Part of a small language model's weights.
Architecture: RMSNorm before each block, learned positions, no biases in attention or MLP, untied embeddings.
Training: a variant of Adam for these matrices, 215M tokens, 13141 steps.
Each number is 128 + 32 x the weight over its row's rms, rounded and kept within 0 to 255. Layers, rows and columns count from 0. Numbers have three digits each. The size before them is the row's rms in percent of the matrix's.

# layer 4 MLP down, 192x384, rms 0.0797, rows 0-191, columns 336-383
107:188140147058129131179124146114132079117155109127172127079125153209140100177129132119125091132085084136127108165101202137122103100119087147095113
108:145060102068144166102123143143133093129083212125103141129106101157147133157167129191133093147117099127123129150149132128165122115117148140165155
115:124090094100128179172125099103135126120131077006106127123146135081112145151141121135140126130137070131134117113118187119102107178120176124142137
080:116094061117162160121159085151144122123147114149077153108139087114118084131116097134173144147169123099115108096109151184120099090135123162110191
103:106145169102119111133147131160134121146149127205063140153128150172180119128086071152132140140132077131102133172119136175120143146133146132129118
096:128129177139134110112125126131113169071075120198157128125126133120083133140154127092110148104121175128108121118108185124172157079094109130103070
111:132070148138167105156098118149124120107195091148107128124115136078124138126160161118144164130109143144116128105124147098174158134128100112124107
110:142168165106120125113148121114099116173126082160073128109114116054113127099104102124132107136145096122104139077131150223122172144107112124124068
106:149169147199089108124123157161108077164162085108134126164122119133151120061155123153126131124120150136130131168140054131097121112101119092074096
100:127130195091132121114133114083179117172101089199118115176132090104129146173121127162140112129077125129121109141122025139122090116130158112139130
101:109108086099101129142117167125188177096186072120103129183132138130134138157125135150116122136154155113108130124128177132115137140151135147161116
115:125059085194179123082129151089102178174139194208160150155133114109157149137098137108109122148100155124106121138114062142123091081129120169190135
100:134171087095219149096121173096098130116136061094153136078147137191149114123148130134119118127140128118141127171125181106097152151144082123123076
109:110147197125060139147132138132119160121144109109105118110094154121111068168133145169141133140105116112143124095111078121128095046121165152119112
073:129165165114088135116156160094165104126091114171155136108131108091110142096177131120215127116105144153166080124112190134154157117142116147141125
103:127063089056146166159128124176140125119108183165147155159115158100115161124146097116127129125168117135163126092127134162113090094119109141163154
097:051105147042124133146142102128120176138116093154164145211131123096129119181112047117132130139132096113120117101138167096126120131118100133136127
103:145073170169105112150133104084151118143108134098222092120109113102112151128115120147107084130112119091131119173125046143107102127118111144135106
107:186101128192140160080129096132182140157163183131150094117119127181099168141135133135113121121124121137120136140136095204068141125157119189181119
098:122183137100120061163150120103143062138100065123130116135135088125102105148101162088128104130116191142103122138118140114114117114138121127110055
098:086163140139040106091140121114130124140129148147082118121156159140146087128125071064135118127122168119126134152135128085155139145139129115159104
087:117144058074157129118155110092182205117141112177216114149102110191109095127115148118185107158124166134103091099088108141139084096126164117082143
111:146114068157138128136114054106135181105133115139144094085122142168114106092160137121143097126145168111140118084118103098154120092109123077073139
085:126106114104152120119132131140051095116148127122084125101111132146096155114161154137200097164098171153146073064085135120112118110126116149144099
101:128086147111168075087153140137112136078150075134182128166127138133143174185112148113136133136109114140147136153136156124121110171102120126132173
121:146150078110166149152113109163103167075179152160171155139124095098110212068100179138133129130151098138162120137139119105132132117141149089136144
076:138165165123129129138136131116153151150165135174120122141118170176122136116135123115055139133155161134145195166173150167127129119136128153172175
103:118206108110122117145143095129101110161185119117169122150129179148128163176130145112136119125106209121143127090123197126100126120128083161132105
109:129116183085105154180139144135153099095121171111076123121128164158165111153122077128122126140080096125136121140122054106160137111149188111127121
096:105195113117109129104135068169098101119162118162099112067112174113105124145146138088094115142077165135121150136133146120122163143137124100125143
104:102133163130155074112165198113099083132124119078180119097123135103162141125115096067130112120101121127152124111121128108080147111151131133122114
110:168068191155105093111112140191132228093174197146135127141129140143129133119114118102122142130108168136141125105105130063109148121132102128158159
106:149180134180112160129122113064165087090162189206025165175134144130135114023131149157134112130187162146100117084106132218177109155105123087116135
076:124107127104099109114081110141106141122093101079102153147120114106133120164120115076077136110110149113155199124162134096146111133101128116156135
085:128130106162141123129159179138165138120148143112150110146115178164141118127082129121085098132117045126117138167137151121112082181147090199114108
071:143141162155120124102139112112099190114175160117149146118125155099152141158123157135189176143175130132109089152147119182106148142107127142153159
109:107098073139157125135108176139135119148112075123154099132120107124131132151119106155096091110128125100134134136139061087118109158125108171105128
110:076054122085068133181133116107102155121127173089133139133141118176100147160121078087157126145120099159161120100099117080119140112127127146082124
107:113157040089155159179121110095035140093163174143142131167117115131153102105131123134133130125107120115103133052120120160104120114132115124089119
102:128099133118138107123123139113117091154087190103183123092129164142137168179126106104137158121149161120130124147136131181096128192093102167098083
098:103109105161160162099115118130080056158126050107129102093147145127124132149161100131141129145133134114087117105151175118134162138156092112140153
111:123090102091197112073157142070118114091146164150147107101118133181141138108122119096139145122103092133132118148130225087110101131102126147122121
104:120115255128118123183124119168131146123134202146111145156135149184107150103137164169123152128143085119186152159146109150123159159141141185114116
095:092128191102162185139119123100163168105198093132156141116114119103162153127134097170108144140217121108117116126115182158159117126146117124083060
098:135081142037165119184169130160140144071203126165057129074142141117111140103097129117132114121138153147145128138139196098089156109138161112105119
100:222138201176216116117130137095158163096197132156071126080112131091130101120152151100133139116169086112154148091144119120107125111114149085119096
107:158104109105206071117114137112088046188101131091136101141117120151139121052131159111128098142099077153093119147117171139141101110110112114113134
098:141154187081135112178145108189104115172121110071160119150107137186125120170145120141141141138110126111142122074152178133129147116133142145150168
112:156149126224133144155111108153112091183135127215135118097132104122136103153109110127137122123122100133121128021128119112140118115105153169068134
101:094065167082099162104147116074146142166166085118102138180107135075135143079073172090158105135131105151129113135088096141113128153141102178143063
100:146147215142181118144133179155108143162130157164138125178152155196106181139176186141112131125145104104127159096158125153130131118116125114132155
099:080085120158025113165102149141113154144123100159173125156124108088107185106105146108117130125145074130136139106139188097121125162140121160128148
104:163090236109172155133148071135124094134122107052141102145115129160141145126153106092118119147124127127159124086129157095113104115105075113148164
101:116024145140063215127112156123176115137143099081168155121146075116134131104148146183130093130156053121078108105140079100111098101139151159070101
119:103117159136176151120079146148127117140106158151134144118139119085134160072102121136099132096154117132147075187071073153129175143164129134131132
105:144109151199139104125164127139142156185157093091198127127133127127115223169140089107145087144134173147089134184149096132132132140134147113134158
111:190109054214072144119125102173055123155095201135069123141112142101142111046117112144122204114128099119110142138136114115121142108120120115105155
111:133038101125086110111115094144130133147095117111184120159124153120087097154165132147112128135089195128136115093151129134109140093129135114181122
108:126128185103135193113137104136081058086104136248139152076134120081123137188118093154121125142151147133097143174148140187132121108122165147161091
097:161118156203106160157128134107150046194172157158222150087115095186120090128119140161138110124157118101126115117146163168151129128118135151126075
097:160087162138158152072113126121100094203100133122112126129137117096145121187132086106134124146125138118102126107112100186165147122125133118151117
090:115088146183146124103136093136171160142154134126177129156116109130138137155096155078169088129185092171130099136099113096164149152123158103108103
098:121079122108145150113132104158140191137104050161069093114130117120128164104138129140130143126124117122138127111181205104147085105143174086127149
072:112108090137158135113133178145114121076130090062122115132124144154118108104084150126220134122109083134156090145118113133113069132138124127158106
100:129127161081116099169098145137142130168104180149154115132136127142126136128180158131139111138162181131140118104106102175115129114128136130094102
101:170126070168150103109150134140107095126182102134059101119136120115165080094065118111147148136123114146131120097101034132151140139150126143133130
100:200138150097208118146130133107163215114090103102203083087119125121130155043159128132136139129092126149131135123152109124125040097106150170102141
102:014040167116090159144125097134144137156140103048172111131118116131097187123156136166125112140152129119129142099113127158145123142133154091130147
092:087132132082108134163137157128152051093163106103099131118106151080135182140120118120129126121148204136122138116129117084063102138120108129173167
109:115164138116158199108120095116175130127031115179123122100141164060117108134147154140142121131125197127144112166115093106118117092112185110117114
112:149096115126046121203149112126188136121092157051132129196109128211152176155134125095127136145085132131119130124141076125147144119111116134151176
104:137089136092110195110118105176125121132152114074140114147110120106135105124118097137122115135133158116115115106110091166109151175108056116073152
105:164134182103123122100138140112063202106151185092156126098124110119151157091139142125135138121138177133118120120116097115094111165123129134089122
092:107125097179142112090134121092167127148105086173150130116113142130121222111120146117124154128136086115122142176128099116128043124108137122120132
109:104064122177135101140144146126174137161143114139120113145147100150118139182132145115115111120116180141115137127134145090145114126142138124172117
090:130116015166141160102116107161101132149176060211153101132155194123114128159063104097101160124132119110140152230155176171117128198141161124156148
104:075105061045042113098127080141098169090096082083102120131132108138130088156117128125141104139116101133148120115110142114141127123135124080148123
078:121164140116099101160129128125111108162125129047100120148111105106131082128129131091194112139148081155100090127108131104145062101128094123112081
096:148141189090164149109158093179184126149052162107174117185135142173137152115167131131154143134147168109139116176153026091173113132133142151075153
106:085172183206096138165133102107127167153112107160080144142090097163105171101084123132146117140113068142123103170112104150084126158109100182142106
103:175106154100125098105107167103095057190153189134128142184116110133113088154080117127132121138079097107184126145130142108138123089139106098093109
098:167114147093129146044148139113109178185161168140160097097175145133132126201128133120164109150133133103132091180102156112145167126162128102146124
106:118155108130063108178127142126145131109143094021105097127102167140113200137151092111116155128125091121156134101147160145125144122140167116110130
084:123129182029085123172132125117175110128115153052167090107126147176114165128149183133096130112113105093098153089139102107118133112125150153117172
111:117142055074201174125149102137107116132185133154138130197151111112126112119074145153147113114172132161125111119117141173100138139130138085155074
103:129107134176198164125143078132139102066104072090123112121114120087129165160130101138139115132172106120140110125110162117143117137136147064129176
102:060194163150166083138111153150144133160147069058125111143125151082131082186130112095097138133114136116145136137117172153140134099150140086120144
102:151111137083168151088149141134127067174106135157166116158128132142112118152102118179101144109158181129109143166124158156126162145147154090134143
102:133144128115072119166143098150129208217113116091066114193106119123139139177129114140115141135131182151164134144139055122115146115118143101123146
102:156117096169095130170139159150188098099118132084107144160127117118142105134112102157142119129119147128129110163125126221156123137132132149154154
107:105183163085108086064100209116081115154105101178125140079117116192116088164123134062121151135129150127103133145124108141132113107131096173132069
097:155132066074110145091105122177127110076131113101241087141129128117133127103092072110146146137118112134148113118125097180094124124186067153106156
099:169140147193147084161114107135103147160148137086119133145119149125127156105109196090151142151110092163143080110092099094155147102099149160120108
097:093173123127142161111097148101077058069193097159051122084089083148123156116075088136108136112171042089145137078110082165128126077128094075102129
084:139133132079144178093159130138141143118132160168112131113138143130145138127151119151071108101156088133161194086187123109128134120126121112102154
087:187088164138084137091112124088149153189072138149211133124126123106164123106127137072102074119121075096107142090138158084104131121132156144147173
096:155176100175172135136108130140168187156080159126165124125138128123145110097145148105120114107100045130086132100139131083136188163135108142119073
067:141125103127119132099146086134144142145125134103173121174138103175137134140106163129028131112135144158131182178151141146149150139138109151126151
096:158156128117008091124107142115116167146085148141117146144098135147104162124172096102122104127089114148133129124132165121074102071141093113158115
100:064139177127000124097132079141104116120110055151198138122116111131133164097113108127124134118132145143117130136121101091113109083124061082149110
072:126157197178080107133127156126168077105116161050123136102126073120124105124125116137047077108123059129143158114119168139142148125107130153120127
078:117116096109083143146136104158142145103193077133034135065109132112152082119134121166167137138154076144101130103136079155132137123151183138126103
098:160082138081162093097129143093102129113140063080117102124140169131113142085088127103171144135072172120128117159106171173123165139102106106145075
104:119119155131181195117149162121191145158118098017103141120128148155128130126055119146131096124129200134151126125125147128127146122137191086144145
098:199100106122149181110141136111065052153108107151046143122107124166117115120120116167107124112162152113104140087118176173108114174127127118122122
104:126142160047025159167128155112120153198160145129061135160145152151126117103133199128147113127125110106150117114124053164101128115152135115119145
102:107150103104118125145110125139185034101097124161071113108134110092092074154155072117117098124125076145136126131100174100097092095141131106162108
114:144158115117215144099151113105070084127121100097129146121081134101101081113139126151149131144150221131151123122108107200117104129113142123151123
076:099115167072088104116114146113143107111134077134091125134135103115135111188137140081185123135125132119129062115101161093112117121135126116080130
103:081156111179118117124119142177158044099081120160090115133126114186117152171087135119133101126100115123115129124126116111121138128128089112131121
103:111117114097173121130124109125156123153129203113164111114118179117099062128154162128129133124119128126149133126161074192095120108146155112134110
097:122085140056134156131113142160172134125194078090107129093130132126104033114126108154117085120113155145146110149095178135087098146157121090104124
085:144160083116197121130110097140118089141113091082125138100141156131148112138131109145117114124145166151138184137151152156144163145119126107138127
101:131135046239178149137134110121131107119112200035139134062126129077130098118121132161132170131146153138102134145116115222148124120135153096104126
094:089112200056096139159133144154153164126166105082096141152138134130154121123149148144125115122144069116134147112136240141115138125127154115108137
085:143082103128169117118154118113170163147162154025121129087107136134097197161221061123092094117109097100125164116158068125152103160141122140109191
103:137141132140121163141117093128066136161113176189164152105138158124089126148115112147114136121118137090112132121117127182133107145131104149136128
082:152154138159067128165119092120060152134140119107174178166110105090136109140123140205149153131141115083138103120101129149115025137119129201170125
108:088172233029144213155098123150103143146195110127121119141142150117103082110116150189131138122151087124099133124130169143134064082156152116137117
083:149136181062115180110085117164147115191129153078130112134130180182118122142123109125152163140160116126118109132140110168140117135158111131107152
097:150110098127149132160125088127096122098205173096195145106131112051144149060161174136107137111149139142113127129135135106094102107129103172174100
105:179136164141194154198147159097199148167215173135133131140122168183148153147128128139142122143124088130132138136124152133131134123132094174128120
091:126103190117107099115157149158181057141141131103106129158150097159125104107101130096160091131136089114119102163103151081105105107140134119121082
104:052145084128020105125139127156186080168135161097073081109118119165127177097104105074140139158123103119124110151136129133148120139133130098113101
107:098100139179146113047132080143098130088115189095108135192125168129123123131124159149117156124098064118164137161138126129115113132142188185123109
103:185109199178090135113116166141108082219072166109226127138149175155148138138113121105117151124130136113126129148129067127143100129134108123085124
103:132128135229070124121146165161121154103120127165088093072119133107147103026125160131125129137165172131130127118108143132094091155159142148143118
079:134103172152103125101103128113136210086160113158126113132122094136155068112093126134080098133132147087136153134104108134157138140133128103133164
106:144138210076179107103116172142035135203137107100040130161116114166119081178131136124125130126096089130123129137142123161163164137116135077122116
082:096104093136048168142130119138141080113154112070058109112087089126145137088094114108090128120117102118132179086143145105123102122122153114109217
098:115167158067185126111143150117071088125140121160106145124119111181093151175089154093145157139175202144096115191119070186108192119152078113111124
098:151111112131163096116128156146171204105078119057102123099119114129100107076128128114121100133130101110158129124121071126126179112114139125113116
105:091068170128099106141109141181036073134156112170090106135129093112129139163107127148132096132095196118143122103099174149117122135152179132121119
104:114173132065117119096137105099180161102083106096083127135108116116135130151114127109153146133105156135180107107116088125151124079145076119157101
100:142182156164207173125127173181137149086205138137108130106139152178131154087163112156148163123169164139152141122153143140104128151147124089158146
085:128113126151164115135148126115113099139141134120112108132102096163119143103118068133146143135128129136135126134115170146097100140166104050109090
096:132063170174113177188117122088132159127104122098166135137131109144142124130101147133145141139138160106134111058119112167143116148101157099137126
102:138153110160181093163152129107126087092101187086082115154103116049137099133127195113151117127107196152153112194113188083158158158112135119079152
107:148133164130119156157142112155148114094171109105112151172168151159143112142112121122111077139178115149164121119123067137152162183131085095107213
104:156137083229154119109137155142109059105108071099110133093136111100136146133120112111126100123107066141082109137110104071127097147100141107070085
105:162093149081086125167119158132178098056151093111057128104105100167148114077126123129117110124104011141116132168120146122084125092141136100109115
111:168107171128122127144103102162134114130127088157143125062153178074111091126078110137131145133106142139076119161141123111129102162149099124079170
088:113101164182136169072119085152118092097126065097063117128145153077092142107130122159099121111153076119115138154114134193123130150144136094143124
101:134129104152145115040141104142117142143123131201145133149136133165133153118126130102130142130114164164082122141126074076119071130145088149132116
103:101122164148117124091107076110094068049072143133034101151136097196144099191093127086128101135102201105123122076113171154115120117124138113138130
099:111160143168051139176141150144107150104147116113173112144133160125118115165110122097160115141106098153152107182130209115169150151116149159193157
085:110102098107174128122145124138129092098147108152110131152117169139133056112096146116091112119135129105127133106126136131099083139136142098108135
112:148098105111107114144123169139154155129063119101181134151129089110120086099112094117161130143113151133115101119112109079124151076140134117136122
098:108133075086056118140123100076200200096157123172147140121124156160145112133139106112097104106086168160126148079117124138149132123124136078135152
104:196129037168105114141124162119148061142059179144118128098107091119121155103151155133138145118134052128182128096110095169096117179127118158178146
125:158156164071105143155126144148138207125158127038150140137122103141105108093107142171102116102153140146105135065151089173116108160136059137095129
107:207154159183204151158106138133112105088088116134106155114121122128133093120168142135117124147137129146120152113148085145114079086113083126093114
114:010149202114032176101124093111179148163102200133123124163129120119100130100125153115148123141127092114145119109140000088156157106092122088151089
100:079162088185052192147139093127110114099156103095128155075132134138143134084196064163133147127183142163125129111128123168166181137135139107132110
095:105124117148123110156135137114135146150115129096141141089127141124135107048128169150103120101136153120113146170150094135115128084132087157154052
088:160110147100071156076119138138102107101033046098108114171143096134114145127149141143122125126098130104162139145141050071140139121125099123082178
089:135076147079146152161126123128133164137146162105053160153121153099125146162107117157093153117125139111120168198159124104094199146097139154172111
096:076108108153080144116093104067134158191067054127190133121124120155152070155122154111121088147134130116112146142161149058128102085123128081117115
099:113109236228126138102147133106168135104102192133126134094141164113155186176125096126115140129159210143170127149142109130162123136138136157150146
098:153110133171105122169091092185136176084100127133172126089170122131138199174136134164105113110146070132133148194146165121125158092139142104165140
103:121137139073110148176129139153125120102081104134139115133128118148157048169126109131116099118108113137119141175147129127147112130153077177123169
110:085188115148158129115104094145108125125076120102190137127134116157163083146109107139122142116128071139115116159108080140117141162170122126107106
105:172142138070142101127134090180164110209132088060204111076101132124122143134193183111122162125119044115111138132145052108085152135114108088176104
108:163099034205162115152141114109132139139129163075166118114093129158149134119123139133160138150076133147146117126107105109144104105113131132105116
098:096087148086170084136150127146186097119110116126104117103109124096130104247137135137134111136104126128094129129135175047097168100121187184133106
104:139175177090146106156152167216171146107173161072106129102120177143155099125122153141084155101103122140160170134142171104130141151162137119153135
097:127187050164158148102112128107049149158108133156145122095153135097136156068123098097127160136107140122129129161109195152096145153131145126141129
106:118155116080099151050159123151098186152210159121093149171139101157150145155147090098115159134097157152152116190095163104138133176141162122151102
111:101124106136000126150105211169106089033121090136056122130112105110110149135099109113123118118150134103116119131102098172103128114145127161157160
103:128095079076129135129162100144117099165142146061150127164119142068121023112083095170125131122113172130116138121123083202073109114151165140101097
108:135086061096122125105109140095149002076075065095043109176129099095108127064110094074133148130137180115160120126107175130126143114128164084120132
107:219142020129182145134114163145075105143178073167060134158142134158115111132122152121131122105155168100162134116147188159102164136127144111119094
107:164113088183209091173142107126122209158171122116146119128119139142147139168116103123143145147126133122148127118136186113132126126110154078184175
075:059162158139077155173130067129152164148118131110201128134133128137141150126163120202178139133131138145153093095113124121141128110123125167086151
104:103120137141130114142115134109111074134100123129230131044128118110167152157108166093111118116133159138140146097153116162148137161095154140169106
108:095124078094181135145134110088066139072140114045071109135116152157157077103153102132129099136143133125133131108124143075159169153117127093141149
081:140150067120133141095106089115088159133109176098112132141135132134139091141137154104073136122150165126154173167141107143119186127131095100145131
092:143120136074112100090114135137105147085113069128065098129140133127114081141116147075151158135136116123136080157061120082130141112119159054111129
109:142153189157186118125136080123102115140077105075150103085122152099116090117189127134116167138132144115143139134150141180109107155130059105154136
102:094118111143106100177120098118059112136098082162111125091105120137129179174097139128134111144133119132137123109138113142138135180125141185185175
086:142140073109118160120175087123238079161113139130114181112139137098121131138136131114087151096176117133190192149173114148108142090114177155147153
102:110107080147134158120099117142107210181167116125125105128136158146119086133109156138120180120148218105147163103161208165146119138142137058156100
140:203154119110175132146132153165155169115165152124081136105146153185164137202121182149112151115152135099154098127119236141151128124133178162154159
094:154099121114162108098112112190115120084088100178077120081120106099150108171110133140112131126082102112143143098145163100152141108107115120092123
089:163196186179165122168140171137104188118134156136152109127115123076078114106080122107161127132153103111151101156101160165103166134105122079105089
100:194204116132162100161150125105135077153193110093173145120136123141143107127149089142113149141150111136137159154136181124129110129131151167162152
077:107093154141115166111151128112132148110125138162148133165137147133127064146138113122031139102141134137080197083159105090134153096148134131136178
113:093116105109133125093110173120110085108126155152047135186140150175121127149115162150130191130145217141146144128166147115162110126130145167108152
084:093162139182103129131145134127184124121112106135120127143122085098124137087106148089116145117104133109111132161151064134156090122088160133109043
092:160132086099199123106137132094199108177172163010137129131129124123140085154131169136155103133105173122131128156130133045116065142136132100116104
099:170098107096122131152139130073145079139118122180095128119109133174118132147099128080121136136145122120156131130147075137137172099118118127091143
101:111173132021133083162113127116132074127092122110070117169096092116115096149144134156119099148159165136134104101106096148161126134136133114122126